python train.py --num_hidden_layers=13 --num_attention_heads=7 --attn_scale=0.177 --bias="none" --parallel_block=false --init="uniform" --init_std_qkv=0.0265 --init_std_o=0.0 --init_std_up=0.0265 --init_std_down=0.0 --optimizer="ademamix" --learning_rate=0.000509 --warmup_steps=397 --max_seq_len=2048 --doc_mask=false
Each number is 128 + 32 x the weight over its row's rms, rounded and kept within 0 to 255. Layers, rows and columns count from 0. Numbers have three digits each. The size before them is the row's rms in percent of the matrix's.

# layer 9 MLP gate, 640x224, rms 0.0718, rows 24-105, columns 168-223
100:130151145144100135151112118126100198076113113137128124119137104117121125120179138084205079126086161119111106053142101100149114163104079118115194163107160175136200107111
118:179151147162114195078204144089085147177148112145142120145154115157118089098069178130124138125109161036119096150114124131092107152096110090124094167131130122108128120128
090:096089084142080133106122120122108145152201125114101129096122089135080133169149118181084105162115125083105163140104145097130066083182176148120162100203106103162154090139
119:134144062119143190174121229090098106113064132096155126123077159102152146128125095106150169153163154115191084100107130142163165117115118148146225094066080171143122095142
087:142120155101086140074109139092123053111182034131129051206126082166130149081167131126117088173172117155139162182115156091152141109144189147146120090121146136141116141113
064:134165107169074180106184100095134098176192071082168118168122106058151144124125102170150104160168144096092096131106127114124170155098140122171149134126164130200120141123
067:223080143169075123142136108133150095185121011107161101110110144127188111155114123200142141117163129157102087179121157120162167160100117149132152146105164179173040169147
076:109177112095149087093111106172130129173092119150135139156126111096120133108180119108129096146172166100151150100132123141093131139063188115117128173123193075110102074125
108:103075151097087098123089113090081071107144158134140136172092142221150127122150153175050190079140162105060122174125171154125125104110132192119150154139079137161129115151
119:128129177156075121138177109105148142161143145150079193160098126143135126160118137101126132101103107211143149036115125092112100161129077201084149151153163182156111080119
125:170120137160131143160128158106152146142145075151125142119101165117094130159157162151153085121133090177110159055117136135179101123050084102186070126144188096177110134076
073:123103137115139122151148151128101079181155131149158122100127128130187168136076173161152096102127143126095174105108184122128095143150153134123108062170160138098130140141
107:096139109161119144078127101123083060165201119098094188114148142107133111126087110129131140163146040102095143117107144135105083141124150103104094119205097141125176109108
093:107123144158107119146165178101077146148101149109117143090097116127133166167101153148134171102074165171156154123082090161183087097217139147160136099121118085111106095175
115:065142132105130140168147143108148138114151088096132122129190218112105138120109114083102117121117114180143137111110116124166126163117092113193068097104134110071161131122
098:109100049115098156185172140138139099094164163151113183129170190160110123190190147147132107174161125105152118156111156127081135106107127101106077145107197092077177087135
108:138098131132070144153110181151133098107112134137116124075152209121099153097149175086106127139114084065148154127044147130069168125094133130098094108112167096107061094093
103:163111124171174155146158120118117098180161095083077073112150164141115140089142124182202115045178104079142111105103130116151117105103117076160110160158128143085137107078
094:131134094107137166149139202111129089156164095140129165150111105144123090142119168132144172064151137123117112134125131105133128125172132219147139102165131139139158160165
115:175185129071140116169117129131151100115163195095098142132120150123126079210058095109161077121123138145083089142157122092137104101111074105180092118083103116151124081162
116:172157113123100149161120137128145141088197153065129129151154153158123141113118167070139135134146174174114100150125091137136133153117186146134067057155107133174150131083
101:098091125157059082137103102107104092153094091135071106149177127124185121097110167186103145137098138140122128177093098137099153176169125074135174142184142139083121117085
119:164129097185152148175140153093103109102147130063106144138082164082139140131133140103093122089134157101145172164124120151159157128108134120179116144155154193148170133102
101:092150099123109146147152173131153124133171041154144144156085139161093140096149113181107112130073105110093102180121176123158142155136148143113192139043139111111178106094
101:129132072124140101100118155133207147115152128116143130096077142162136113161105151113078078115174093146102115140147119099075140123113161091150163096156087120172124142120
118:113118104086149093172149153084178151082151125139166119117077139092151115123165109136124086172158084138085097144128159140153095118087066142105159164151111146124152075104
112:144119130168139179126156133096087141169126134163072148168123123092128150157085104138113167096168101126113125135181124101177117086113061105086098070144106135167202127119
104:130108147066144197156124092134153130113129099124072114196143130123150121147116094155054126129141087100099116122171186133076130165102127084112178171138112141152149155140
115:097116076179088162154114215066078120134121105171149109111128126107131089114113134127140134132130156126142093092055122138173140205089111086125103114151080145123149083141
055:164117088143180121144092091166148164146081117104074144109173146127138124072122118145073123110138136098121125127142107082116057130127108135123157088100121147136079107110
108:151133097079074191125096116118182137122134142105126131137119138123189086145147127168105153130182113143131122134119117132067145118131156082056068137164145171118183129089
063:142136109109142087125138085117151118124069128126117085111184100076165137196126131125093138150138131103177097143097097177097158122123117085139130162141202167209092146112
125:162125112128119142161203178124121082123188105164115083132066158092087138042077086142065074094114107094144107059140117112151135090124124194151146091084151142140147131146
075:139145127187116102110123108179131085171120095069095104095136163190123083119126124157065182141157150143149142149075123131144105124149195110099125119158092095120105101114
102:160094150066073140118141121115148127115166153125121151127082140146130102163112125126158107129050163121112169208157121124150148083149154134120101105123078141157115109172
107:152172057100143142174066124149111106136105122120170126075160105133115109124175048124160078150148103083095087123124090129158088101136117145130128170188125161142116087135
086:128048096155138203155133168107094085123133110093129109103085111137198092174090094184125153196132129123129133139150182143194076081129161137089046084137102161148114098124
130:157094139157073121123041128116186121147109122156123065101162172163131094106125124119112172130156155155106132155083103139137141151091089127110131168110143135142108117135
114:132143145109128109112094110096144140130186145125160159187102115099128065101133104097154085183116143140105084088060126144174110098108138111142065116135114113149132149096
101:183167093156100136149157138173150112115137099114145129135101132116118149120115091167109066146126105087121157122118151144052154125123145124142105172149137136086102058105
057:169136199083185092107144126168106107121176188095170126073145196156184129143128130105170138156132087145093156135119159231163157152126112096102116127133103112115132178177
094:147123054174206170143152128137161131162144050093126135142194119056089151124120090179120133131149081135144117085104158098077116113137137061124183117192144157088063118115
063:137103074140157096135116142116125109133073148147075123143115125133145109157154149153112154121119167107184085123159125116064168119162112113134106132142174150065084135169
107:190161158191103150091158083107096115096109108129165094148129106163123163088144137240137104199126115187162117114104057170129169168173136165083109085150129146198135107124
114:171130099133153110168089151135117150143141135125117176180097123133076104127143135085111135082086065120078152155032117078111142150051109178117141061121172152149165113103
103:163117156110143142125132141116138110095142135161130104143091140175091078124126096059132093191092087103136123151118165160161124108149109085089159114149127170168150108053
087:095062131113162145124088100086095141108144132147114197179137076154114153141090162133136118113117117166148100067122124112174089077155127096107081082136093128103149143142
056:166123131146173130118111125114085097134113113123099123203101159089131138138120157144089185101121145080131153094131140115100140105117130166075131135139100158123088098156
098:117101108110149144118110117122137105125177129183087091132140111140173113136150047195138150093149083142160132107162114127089139138135093167125106151135159138135157163103
086:160100069154098140137156156101155100136182075127124168099104172124105160161134164139106165121148158155146136151122147104101134094149140110138182125182102148131164128129
068:157095083122109148076156059122145174121129166172098093127139161089151095164064096141103154190134142082072100170079136135108142143172128115101139107110143129159080110113
104:151114075114081172104138122138103111136159147086131166210144107142116119136065092132172155113079099118151180135134111119123152137102143128156126109135137105149109149119
111:170059118146150128091131107104106161180172144160126144179113145180094103181076049127170120089143132120148077132074150112130143128092155167104175117143144136108116088141
118:106148140085152154101129120105113052126115077184073096121105164106133127115094086169176164173121106141085085148119180083126062117111140122132097132131169156184138126060
111:129131101082108143117185078106086138169174159200107099161162121137142128115120148155154198109143143138095113194075083117156156102081192123139085085172136124097085134077
053:063153137152145127154147131204129124166096140145175109099079156159095129131163146154101156157138152076100155097160111076098194136117119125109120110138172131099113136080
120:118138113105159122135060135113141135125103138123103155139100090108159081070111175106117165143137147212099068145112130121187112146124107141094077087098127125140082144147
102:164089164090145127164099130151128061095110078140079109086181122102110158092088106154093133136121090101075086088083105116125066115098046145140060104099170137159096053152
054:158138081110157065100121151190105161116165146145122143126129110118206108145087092098154133128126116156156127164124156223121056102155128139128161165114119195131103148150
081:146182128092118122093176155176112083152108104068149115093143159111143169171088151095149175055108199193171088155137127096142103149141087189111112070147144134136168137141
051:087150134165097107156129129171152107126119169148136133116077073153137120141084174148064168125150135155157151136117104081080075157110138111114101152179133139178177099108
109:120071129103102129147121129142176102108119110119116144153129120120138059146128132140119188126064087161175118126159165134114072130123153066136165102155128134134161107078
105:111139086136144103156102174101136124093154116164097093171073106095121124188064073163107101149183127146187085060127122079131110114133128102174120118117132193119127154096
084:149058100166129115129164170127072127142122132133120176138107098137148098118123141158119184170087090144183098118072114119072088121115151123093143139165172101133090113139
119:195106178079113135130095125115132118092144103154123068170140118130129151143156166158121183162135149138134151094118134107088147082189178140131080090151137163129159131066
106:179086054195039124137159174135081135169107151044101148072102136157160159114096112179133130087114129109062140140081146133167047123116113131195126104143086150132130123119
106:125106115074175101135121144134117108175104123078084110091125142101162134197141151086063200083133060134137075078063133160144154096147145151106097129126120147071128187134
053:124116099152179127089173111166160166122148126059090111143158167149044106116153162151075152146137152121122131139134092106124214063187110120065096163145131118148130130108
090:147099152089129131064122097077113087134191111134101139166111129112134127119154154112162113096143128145146085093101182152142137148107154184156200114145090112093048178081
089:147141131207099147165174163125137066157144098130112056091142165125143100153084089205156080129101110113097156113070120109184128172114127130176121158200122176155138053122
100:144133169154097127095109116134131115167044068124098077115167123148197193092120033163117121127125151089147109190138167149102079199141078122088179117152188176147052150068
089:167164147241178140115062150087109112187166119127171112096107129124064083137094136101158132121126142107165080127121125070114093089154171121133130110118095040167135138145
086:132092134119058148094128193135128102189113141125096100182141116120084101151076173141097162112128111135085111140085135161196162120127174112089097117125104039157151078104
105:159137055136095100148211147103100145160187138106101066093139134087144105156086111141111088117125062109150091072123166113155125095141120097109105139157102153147082144072
085:099120111098130180170123082124123111094138143126126143116163141114111143170114143074126074120115176081075061125075094123181096088159132185172145138103150167121135123169
106:139098150146054129176148115113218128150098086117140163106154123122118183113100182179177131135150090057093131162121176173128107085151145125119048124113119166156106062113
098:153097091131151128097129100119156068121144141074093116161165083102143075133089085099160135146128119150146121120153160140146116129118112074141125165186130136097094153140
115:154140170105079135116130129092167064095139136147139128197060089146121061113092145154104080107077163148131094086136124165144100196149162170077132054107113108161134098123
120:084139112141112124118161178083142085118112100134189117120129125139154082100113160153085114166103125095149139139148153115170117174066075131175113116136182110184103145071
108:123131109151119135102181152136155084137106128107159143111131109116140167125103107092162067063145051137133174156143075134151054095139163136104060128132106074134127065067
125:121120097113115198109140086082133151124115170052129091134091116081135084078114098182084085149109117121141131075133198069102079159070142159134163111097088133151069076125
089:129120080079060068120148086135123140181124149155077146165095145116184149143200124147150140105128133063133158051096142131157087103177147171097112136150148159139137112166
# layer 9 MLP up, 640x224, rms 0.0693, rows 24-104, columns 168-223
099:073142163157098141120140116118088138115096146159148135156150121143141190128166095076162152111138147129129115037143087142179126138093071127108127200141113123108142080105
119:153161103195102159124196115121110101123063110151124168164153149172118150128056195126132154124107139073124096119149165103109122149070096105122104199171116133103117135131
097:143139184114105110144192124089208152187146122079106094140127116086165153044150100026098101110186126135119076149140117132180153169093106140110148161128125145133092118147
106:121141162113113157123097165128061181163117135117148100160109124088087181120111105148151096105143175147139152131151094152136148139096137088130156126107081147107159099138
090:103146134113123110096166138170183180184078146072081109066146083138124149119108089163090122122087107073092044099063095146100105177134070137130140110168122091192154119106
084:141174081139117173153102120043170125114094097135104124118091102037144127150116134126099133121171078101092112149126146151154085100093139166147150094137163103151158135062
074:071177128144133120115127155092092160131119159131176087089132167126190141131107098102156143119105153077085128137082098165089151156104123156178114102149145158175172116107
086:061083147141053193129083101105137157090143128139164160151072130115098111116144126144113128123093131091143110136107128111188183118145158125185101111154059142101122168118
105:144081164180139161175112104118130105162083170134076061094137119147111138139092150123068164107134130150129106088139135152121149099102097074111192199142096132113224115049
114:118056127185079067113108106130092121084059119143114147104105112125142122108178146214102094095143178166116148085170154134106154141132093121167102099080121095146182138118
112:094150097129163148072097166135147208152128131179110060097099131090132104131204171134093054105174136164135146118140126132172129090103119163118086106110143042144060109129
080:051174128163110145106136147138099177112112141155162130139094118072080150134138116120158098153110101107099130105104116126155130140051126132124129101120083175087153124148
108:143078118113127141131141134120162186108136097158162087160155125121105134206165118158123111059099191109158142158142114128125190142157142189115149108088141141137103167172
097:124176104109127102097113099105170083144205119144189128105110133129155125125131089069104117123188074070159078130112193104139154130089178097153171161135158137133190160131
106:131095146122132129085134104091102181174144134091113127140150144099138147124108131127099104061103125126159152153126126131092132114085140081220087133075147139140153075155
110:112112155189137151119123101123090137105118058119147078111148121114180140055080086088111176105115118101131167114109144115147163118165100105136114156203107137130110136136
104:117165136121174119120110069119096141162113119083070117196149100192157114195098084155157132106122121193128101124109172148148096095119135084135129105176099102116140150114
101:150070136171171155160180137116117119152108115128057121124129129195119156088154077133171150069125151151110108091163057092070132080131139109131129162124132083085155115122
104:154142137128093116109144109118120012112133140147109113119156164137148108111162115095136108118121111096132095107108194112162125117116142195160112161163108131134149227169
115:150125131125101140106138093125135054146019097143135167109137125086106145113124155148105093123107152145115085146081131126122118156114118145105187174177171052149061117147
107:133178133175154175120146097136104183086110160116123094139086094102165123176124105102142153106136160100089132104181118154065146177132138091164111096115120122209160112123
099:110182156174154125076147137115158119102170111147164069118143076121117179122117074105197200103155119161142148103151152119148167130080157124082114083128126119117204095142
114:078108167116123182137070125150114108125086139163119118140128090130164136119175123181136115111153145181140180109078069098127103175114060180112169144102166131108087184174
099:165132158130141090200161114110121191144120212141112119121085108099110137179127193176136120094166169170107159065148091080094145118144150103108072086178100104135061106161
100:116119196148176119125048106129104094104139085125178117076113119141099114095100120149167112094099088156133143101151136124160145156169102115128111100115086156137149131123
105:165140098133095148079174104131192129138103138115148107138093119107168169120105157046141135096149063091130159145134155136082090137146135084077196110080074131094081152129
109:066107102135073171149146194110111159154104134208145111100159133157150124112158122112126112155132112108086135075162145108180116140140153183150153144139074148155141071093
105:176168109088165146122127053166131117130088128137110150139205161124194123112104115130125133121109095065163092150158150097133144189049085133118137143150150108158190144135
112:176145114123135129086160166143158105149086128140144092177074141056133164133076138192069097135145094115091136115136125118170158147129133124093122152132075186147117067115
071:112109078086200135164127145107162118116104113144031149165129114117120164132109146095054168105136145105117177112166130112144077128159137168070158141125133153124144153097
101:168117124188140080165113112117159153119080157089137152104110118078145117150106113211131138100129151158149122144186140160102116104197117125105144175177132169114105125179
075:139176159089132155117073139084134146171192160134130145149067116146089107133164161102160150149152119107087133130143122097148124091135144157133131139140135084068156139138
108:172110179158136160143155101134214089101124151162174167109053127189140122154117156181194106107110167130165147121151126126123131179121080065116129099136079116112174130133
084:131209123145187169124131110155107122160148111113202154056122166131158073134101110140132155140145140159104168148126139142168094151164110136163114137114118209159108172153
101:158164132109171113084102142131059144107138135077150133088127122150181178155070095134146076141089092092137182108119085123118110104132151098103076134164101153122192108173
099:094154111171120117110189114112090130167124080129086162145114145082139114145102146122103100129120149119128140082092109129123095089118148127094173167140091151175075175124
097:179194130122144133135164108106133122142108092150129115191141133123114158099150068145173139132174138109094104072132126112109152149109129065145145165101147145136166080144
119:108198077160136158189106220135144113105079148036175125133115139115100124143159067145141100126166158140111126133144131152123099134162172101088127104115072133145114150127
104:134150173092083101135108103149108174152174084119127161140151187059088166110140176170110121145147073168061129120111162141154143096162077192168072137154085115151157089106
110:172208120118122171114121129161154113098106128148135140040114149105116167142139092113129120130131084148131127204156146117047139118133131084164099168159119114110097108103
074:175170115125118103112174133124124097131118139080131096125135167125149128114101107106176110124134095098052142097118109250095075140141070133083122126118128146154151136097
095:174102184102073155147180069153098109096090153160155156128044137133085120084130138120117098121095154077102162175123112133148119127054117148101103125103108110177148096141
076:099105121172103120157113142137172147107110049070087143113117161113102101169107081110139144083184111150176085169105129150148149118086155157134112093168098093085120065104
100:103133069104136125114047183139075167086170174093124206084109174112121127122126091106144098103132127091110083103050152124132103081065144076144103182136141122110124151137
110:177177101088107122155213143105149125087138095099116116138143144141165094188109118169060112125189111168070157127137127164124182136104155116079131037153160173081111082172
101:127120082121126129111124173110128099116160109187121128099124069136127083105096153107162102152098105049118220149118115155143147081189171105103124087159111094136118137144
096:154145165150128110073177170130161125110078142087130122138157127102173148088139119118141153104136192160112158134169153156120081158098098089133121097139127145106075119119
071:094156168176126180154193083148152113096087156153089115143128163046103134139102149094141123132140148073048100168154149111101143179132084109048094134128193105127162150112
099:126149143103145177063097159120185168134193112182109120130143145135113132135151068175132138107138082123128136180146090090102129160177133160086125157124136078138123134129
102:114135137134091122175105121133120095160113157153083094183100112096149115142104152117133099094117108082084145147127182171170113115142073158091107088096158119133093111106
080:116126140140139110130124143121102119095175101094138161183142134064142149109162100089168065126092100123102072174141155167138167098140096137135138094080143154116108148106
102:145156127132173140114129106105149118125150116177174056044110091137129162157112189121066146162186128111110107075158161170138106130116083119155121102124108096137109135092
111:154116157106129162106111131101109093092096088133115155145117085100124149124216189072182128110140138135186163127104169177166111170111117081128101122166124098134136123119
107:148151100165172170119151126165120157110099123172102152181200097128111186105117062139110099121149093157135124147129143152142134114103099107130171128086123131138191084107
108:117068093104057129171123090098071137161154094098138142099141168125136112173098117174127157152141152104134127185111073089095158143109227139123100112154136142102129115152
073:091132154159097138117150121126160138170080120130165139154122169132065182101098172148102192119118163095102144160141146085070182161130096131089131107137130088149135108084
105:127142127070102149109124086183170131179086198150115118115155107083115087117183139154165137148079131174104125122118069158171153116124084105106135119178151173140062167072
108:171146085100173140119127106114109217139128117121115192122111142087145065160091118127070228079121135133138218096165217099116135155168117116154170135138101157139144174154
070:138122107094174136128137143086140131105128166128111107082146079120200104124127126109159091147152102111132107149169109198141049150086096118178178118122135156113121129157
093:169137154138067066137145134133101128119115125121143151056145140170091112106146161157112124140072107080154128128144118157118136115129097164100115106041143144137106088129
069:095155149122080156156122188115131141142065087186115136142138061152139160100095142122110158121144155096128155112141152079137028157125152139148119106096092151100154114111
103:085118127126068115031110118126139152093087133226163133188090092160132122111129156138142099147164178116174141113127116148185175098169145175124160150086114078141135087082
102:096211144103185129162148095169130120169121177103151127116064170094115130134125120139148146051116184122089180080118138143154158125125161093126112114142151115140153121135
093:130204089074146165168092145141195103158111190109134130120074104134086089161137110117105159127135087090147109133188156082183167139112096118164099144172072146115072063134
107:145121108136049107105132091144115122135115183124158135119114131123121081112094138088157078140107101117185152150095059113102111128159114180100127121113184175170127205197
104:128056142061140162077156163128143152123165165172121139185121112114161135128061089130163120137095150143123107245114144109107161161124140193118066144129095153077117102099
098:163136129175112142122166129120108150085070214144137169149080089092124097165107061053195093166108115118123088131071116125126143125167119104106160109133096123165121096187
072:150099106095177119093145091121172124154075080066090143177133203151074186078128118109047167142153136109100140121152108109096172101140162142065192105133181079134113149037
092:142170173168103191108138157159136108169142144049181136128133181178136123191117100157160199168105078102125149126128116123118168185092074123179063159178167154155126121145
097:126098129143103166116126118081130154198178103118143143193107117119147112164139140123135181124138101111140104136090115149162085124116135124113142120112189082143158122105
103:101129156116099109099123070134173136148079100145155083135138169144135215128165102110099078094107082077130135206103186127062086128111093135120155149123128101132113099104
094:038140057071137094107122120137111145042170159097128109187171035127204118186131164165116129107141132093080203117114123153113153079087163151113104134128159188106127129146
090:144104057154142132079093119111103180142148104122139067142120127086149121123101167140175118112117146115107088130085123078213119180054193115091145134118117114123181122140
100:118158123159136117125175115143177153137139152140144128062136136123167106165183136152171141109132132146126144060114071133149142103176135125185182174186144167112171094119
096:133080165147069103110178195075118185208120148112129122119142099095191137112100120136168156126179147104140156088063120136058107167112173126069079138123144146155178103096
108:115115117176132136128180155097180160168091074173118151103166154153138102018149116172127181109105072098146131114099098174173136125161182129176110136090131150094122078110
107:181111164155077093174175132153144151115101106114129174129131128111098157114157156134112092155162106134133130118179105125130096127183116153144101134106161106190169103146
101:112097154139154080121120113109097176105174130092133237148173130171114115171152096087128151137148165168134120193103079128122107147164146095174135112155115135141073085135
110:159131160096154133107119090151124180100092106115114113114064143085100102178134140164135145090109159121142150226139167096184127061147165119119114235036126088151145088143
108:166095128107103118120149110139118103184137072113152119157168119121106145119071181120155079097172137130173087124202081150139100114163187120114155108030118144111129114063
105:158099144116105111096111127117081117094107138169127127137133129120115141079110172115120077105118178097129153167084157138103123151157131120134113149148110129121170100141
# layer 9 MLP down (transposed), 640x224, rms 0.0675, rows 24-104, columns 168-223
104:144167116059109159120162126085125130120149141103096125048091166108079115059136132182125139127089163100162181119075147137130165129084150145142111100086076158106129099092
116:179152105234109095135184121155156099133133183136122117141171119121136171152083117146115146086072175155172180065172127123098120142161155101111144138137136137128096119171
094:151197078135086121130149120155098081075134086132131167127120084142060095158117122117115153166154108105139106132067120107106122109176077146097128131165133109147089107096
109:121149137107133117138105148118179108122085164145158186135122170097112117129114035126085141129071073098146212112106065166090114122141123107152124151189169169164121170180
089:142110145107101105141099143144129127075105124111150120116097122146155106170135154067151190106140140122147114078200164143122149125117158154107135120156116199110111134174
076:118161072136110151154130142017145147132118105139066103146121127094137152140112106106156154113165112110080139103139157157164071110128121114102147083151151114113144110027
070:180121121103117090169104128102119165120169111071095084178141115168134084097125142162098056130115075171129086100062188116116157128156131179146032115150135083091062105177
088:166098141129137126170174129024187091062114153103147117071126097137167136139119175077118160139127122130192097172141117087087124073177124114097084154145088076146113132118
110:153149183148099136104147130059108113103079144166138117123081146185145082119160136088080168116040120130140094123073143133110093147099163124140134137142097175122132144153
114:091063108125099097039139141143143153089158110137106115121105129126110133161126038144181131063191140134142100134134167098124080148141112173123136124146169092181155191147
114:113161089121151151143157151104143095130113133153113156121081115072143101185125117129094145117142109176105164164084105126100107126138138138081130095115164141151136144161
078:177122102140080163155180162081114101098145096087162124117138196155139066101119106130130109151119165147158015150119127083189191180135129165095091131128175108119080121123
106:163128158077110106162082110098068166123067171158142121111159150162199163149127135096086100109123132104126118190101111069158168115150160117149112191120170124139110165148
106:121086142170110146136112178124107135054150140088191098140084072039155156188123130086106087096106121179158136087164152181112134137075154150162120123126124115134099132135
108:070100115125153123196093135120136194099142135110126161200122149150117159097127138051118162191153127162119120150112135098149096125140118130095100141131086132181101131155
104:159137155133171160110156105072155109111087109062139085103118076134142079078104082165166169178161131118199088065109111168120117165099140110147140168162117143117139145084
100:158139102072149152162184155120128121112116101115155095074121135128114175104141214116155124164155100105121133230144170100147172142146137138134138114154118097165133093129
101:084140110100128115207120094213167164072154106111086034160125167147124071127159127188118154149134104078140131135120115122147136075094109130113095113127166128082104110135
103:099102163160123087153131153247114062138138115136149141161130135158085140113095110103123104135164133134107084145078111160110126143139143075151116134111122115150117109126
108:155112110149133130122111135137092101167049161116171146112133124083109186066073138138140113124079114168153136125137140131148139208109156120091112081163155161096074074110
108:141137155144121095147179165050062169093160162113105135086154142110187133046165173194114137078083118150133151114099163120108075120120151123131099141101075094205141106133
102:132121159103111120158112121118096135111129143101162184159115147148157142159118135184158134167107175148159102104135162134115085128122196146092090085088109070145133183157
114:071138165165079180147129166109200125112124143147144161109104155152091113117139074188185142169174106031143196172077139160147126104211079105169129122139094123108150133153
103:197129151081101167089164153115111111090150115151155166083130102077129179141137086190113077108216124167127154133142148105072116083118062105080080128127172100098084088125
101:170115133135128142118197103234185138093151089149112102122152113146104179197130171152115079105137065139079120118139144140116175154088152097102169163112119192102153075043
110:068172126121150113148091121103151156158147095145136101065071137098087182134132062119143140105113103106135041108178167130106146087078119142115133107091153169094149132137
110:118145156195208176115106172176194130086149063111172142123151143063148185124109178058074112139146155153065129101110109157185141171142151138165196133090116131145149131124
097:171106109138114154119115148234125118168143125147111121119155094143105147121158102130192178143157138111101136121167186146162171145068133170098145146097123128111137144125
114:113126116031061116141094070079177134144103151125137119078141158110080132160085088164129104160152125159131135112072121136088146145146148180153068094156069086075149096128
069:182110120103076118151108111133135098127187088070117146137131178175144063102165122163092123127134109172147080131095128062140149110156133138177088161130146096154116110205
101:114111141160126108122170132046137135109139149104119180176120162089165129151124153126195154095124112108148120193093121127087138098135110083144100158133137140160073119159
078:071179086111147143112139102098123111132087129149087142109146055112072163098067173070092131097101167105091171133162132171123122113110129109124144107105127124084094128060
107:078130122149179071093102132130139137103150191136120110134129115122173204144170157148143101174125116112149100108215095105115102171118128143114139129125128129160127158125
078:105110133088196118165127147129148097110104138080112075147118061100131122129116176121088125121164149137138119145138069125142173109125078159126083136093161090102060137116
100:153193080144133149148132167123146116076106103149128084086086118129117113117118113133142170065137146139078135115092205144130141153094155186128132077152187142104146104117
101:141124099128159114147151188064154185140174135056123162142096170129123124181126095163066182105146128087132111119123189187109129129116131140110112152153081166073126127102
098:151119126148196167145141190153121138120166077119136111108101111119141144124103142160157117124172094125134111074079131115163163138154109149146124107155109094132144060080
118:137077153094149156130169126116090119147173138114147128155115166051143155098071177114161162117096067131151097109095136149181082133195142138158162181173127110233045180138
106:083187157120117153153168101211142071140156120138148154139135154097102161135157149166086115140202091127120093150084072189152132151123124145132130176115128100108149148143
090:092071156137174125134097104158131141141107129109133130167147156120143130143117135098133182127127151131165155110130111163195092141111145147152178085139144115184166165187
069:154067139158074132132086095116156120147168070110164110153085133138105077126166127186118122168165130137159074136090121019138148117125178124145090158155157099164134141175
097:186139090122101085152127120045132081122145113109183144127126121160112177182146140154161160118111148135112097148100177105164159120146153115165172142165157098156134108143
073:149160171159058118113117154093139073158097095114168120157139212186088059153163128105085129137112122143119122091115207086135139148159117130160140167169113072181128096149
105:113141103218079156143109196127110097096081147137143157154139150182143178093161106080173174099152134148127106126123147123178135109140177108183137114131129162183112193128
110:156105091165125113138152085107145083085083156140101140121097112183118107243180155161148121103128105115084135164090145101151072099181184214154152126109139163064158130152
104:093155126132124141085107178126136135109138118168089055126110193143147141143141153178072135077103101174109107094160108107152135141107117152116147128133138117108138157167
095:127082111079100135099050113095155162133122143147108129143164104096112100125100093107203151173187198111105157149119076148149173087143133086137188146139160127165155156156
063:158123092113113107117110090090168152124123094142133116119059156161163128146181101138123074164152133193153128172078120163148192085117122109145088166136102108088110121155
099:088106097161137155114074179113128163048124122177147103081160167171097117124139101092147103120154076104152135106163095113086115157078069147115087151115110060150184171142
099:174171130139173138157144129108127150151108106100113132165110147110123187150086116113119129071145130167123112153158150150132101089101130115130106141152114128183127147153
080:197187147188125165118135164109152102087114132067132132090085092143148145107158142154165137093138162158152105187141106146123118122146134052195141125096109121149143164134
102:154171166191107126212145149047122141143134099129169116070041148101138119142179150078121130164143109106136123078159122125091125140154121120151083129136116125179096146174
110:120125171129066132175141071114075070107088122114137135072145113115155162091095155111173122117155130144139148146189111101125138165141113129190088101116137127139101175117
108:198124134184127111116119102133143080093152177116121152133131097143110133105158105144141101058186111131132188166146137079124155080103130117159111132141125137127201099103
107:104142088072133118161149126076085139146109121109088140110146153136117144102139122124156132083096098177133072129049091149115094238108099156132119092140093070163100097118
072:171095186146096133123124105097125094151166071087178119134105169145118096162176137175130127166155152161109079114093109062113177145128141099155106149142149097183139145198
109:156143101110147153109145104135083155114135153155137128104057085089118125131106127103164101158198080171131067113096120128094126201115104144079095101130053156154136082123
108:160060123110089119116103180133105146100134117093128162128126128080114071079096145173139118121155065075093124112085125132108113125126098121099120167095140143190124127135
067:197103158161075143116123114110110104110171050080174132149114212144123094132135122162127106115129121120135114110072131097124153146135127113156099162151128121155141097198
093:116148119182173175132084082036138160124140127151094103197128129122110090116150140084070113155197109089145111121133119128134184102125119118118104116160221142137147134180
067:187135143137064126117098118091155091113159077107144143142137143149148101126162114172120111181133152162153070135073111077133165131123151155133073156134150105151148146181
106:131078163145143124099088112148187136084128140096159126085111129122140083196134127118107115144109154139107120186128163141105118132160132055129155152115124093143119091171
100:119154138167140141106169167114142157140131103164107082041089076097165147166100146112161101145115147142123136123163133101076156075099103081140100094106112099181089076172
093:080136156121098084117133096119146143133124106203152181149135104135165167117162099131118090134128181086190084111092092081094159101141123132062168159124183156188141051184
110:179116098122111078131109078036133125123109151142109133064078115112152103107171142068095141061096161200185136136141101140130109074123139152062151107149144168099112191122
107:155144146108110107109134073078180123161159116119137160173129141147111097134172105098133135185079137142176087157170117120097130114098144107077065123123140111106124132140
103:171135153085116100095141038122131130150111108122112135100127090073155093144108064144150119108023114173148165124127173100149143111117075109097098164108081101100137143162
067:196084144113057126141083132122138116114176060044157138131124176155081035139169110153093115157128116175144135120102149060150167156156143116134113140111127084124135097188
096:181132173162137143112164068103069110118108110134139150160134121125091137120114131149127096107158116167084071136128138141127094104129147098107096086109155102141178181119
099:141148169108111128204114164047111110101180134151170160147092169158151149176163102176123160126124119115085138148103160111173180162138126105175137149154136170218129103122
095:093124128140146123069089143165112124073071116150109109135117138197055104109157159121119185109109097147133097089196202091103132105091131164093172136149095142086105124133
089:197155165163170131096122129099110137213118120155173129116131242102054129139117147114129132143109181085147111071083140094134080112130139101161115129087092076162163109178
093:078110117140152117101122140144105123119173161144129127157125082143175105153117078187104141164054110139185121109135142115089101127195129110090181105152149123122131138129
100:089121147149107074142096094149095151160124150143061104129144109162161072135143123097145165130057121152144157073090144174099099124125156121121180145086083124176158109124
097:189066115181102074157090137040145156095195093095136176121147153143085113165117109109113116130098118130175141089073123132172143110157082164095141168187161116103110094145
109:062094186127131072095149067065127084142071071136134092128138144087159147100125096139128131137071175145182124096133182108094128173113054170137116096058097108068174118093
103:098143123075097129174111118127156126115168110141083122070098128156101181095113086180079089153092142113080097148104050130136122102162091136147079153138130144187146121093
105:109141135105132154128087120157133141178132106142131143158146082171174127147127120157128170094139159136142183121085128121147130089136163134165132181111168150162103161187
109:080122146149121145123156062131140154129122073096120121156114192125128036115094173093156156123166142171181164143129153085101077142076153114137113096167172122112172200182
107:111153139067117128113060122062175179134157102086136121140152120185098160191115097071128117146110123150153160127147176104119108130120109112107198141137096128133068128111
104:095090112154142155106114034096135108152122149127114128139149149111172137140128091175153099084097170112171162123126120118157116166118130156106142075102148101133122136144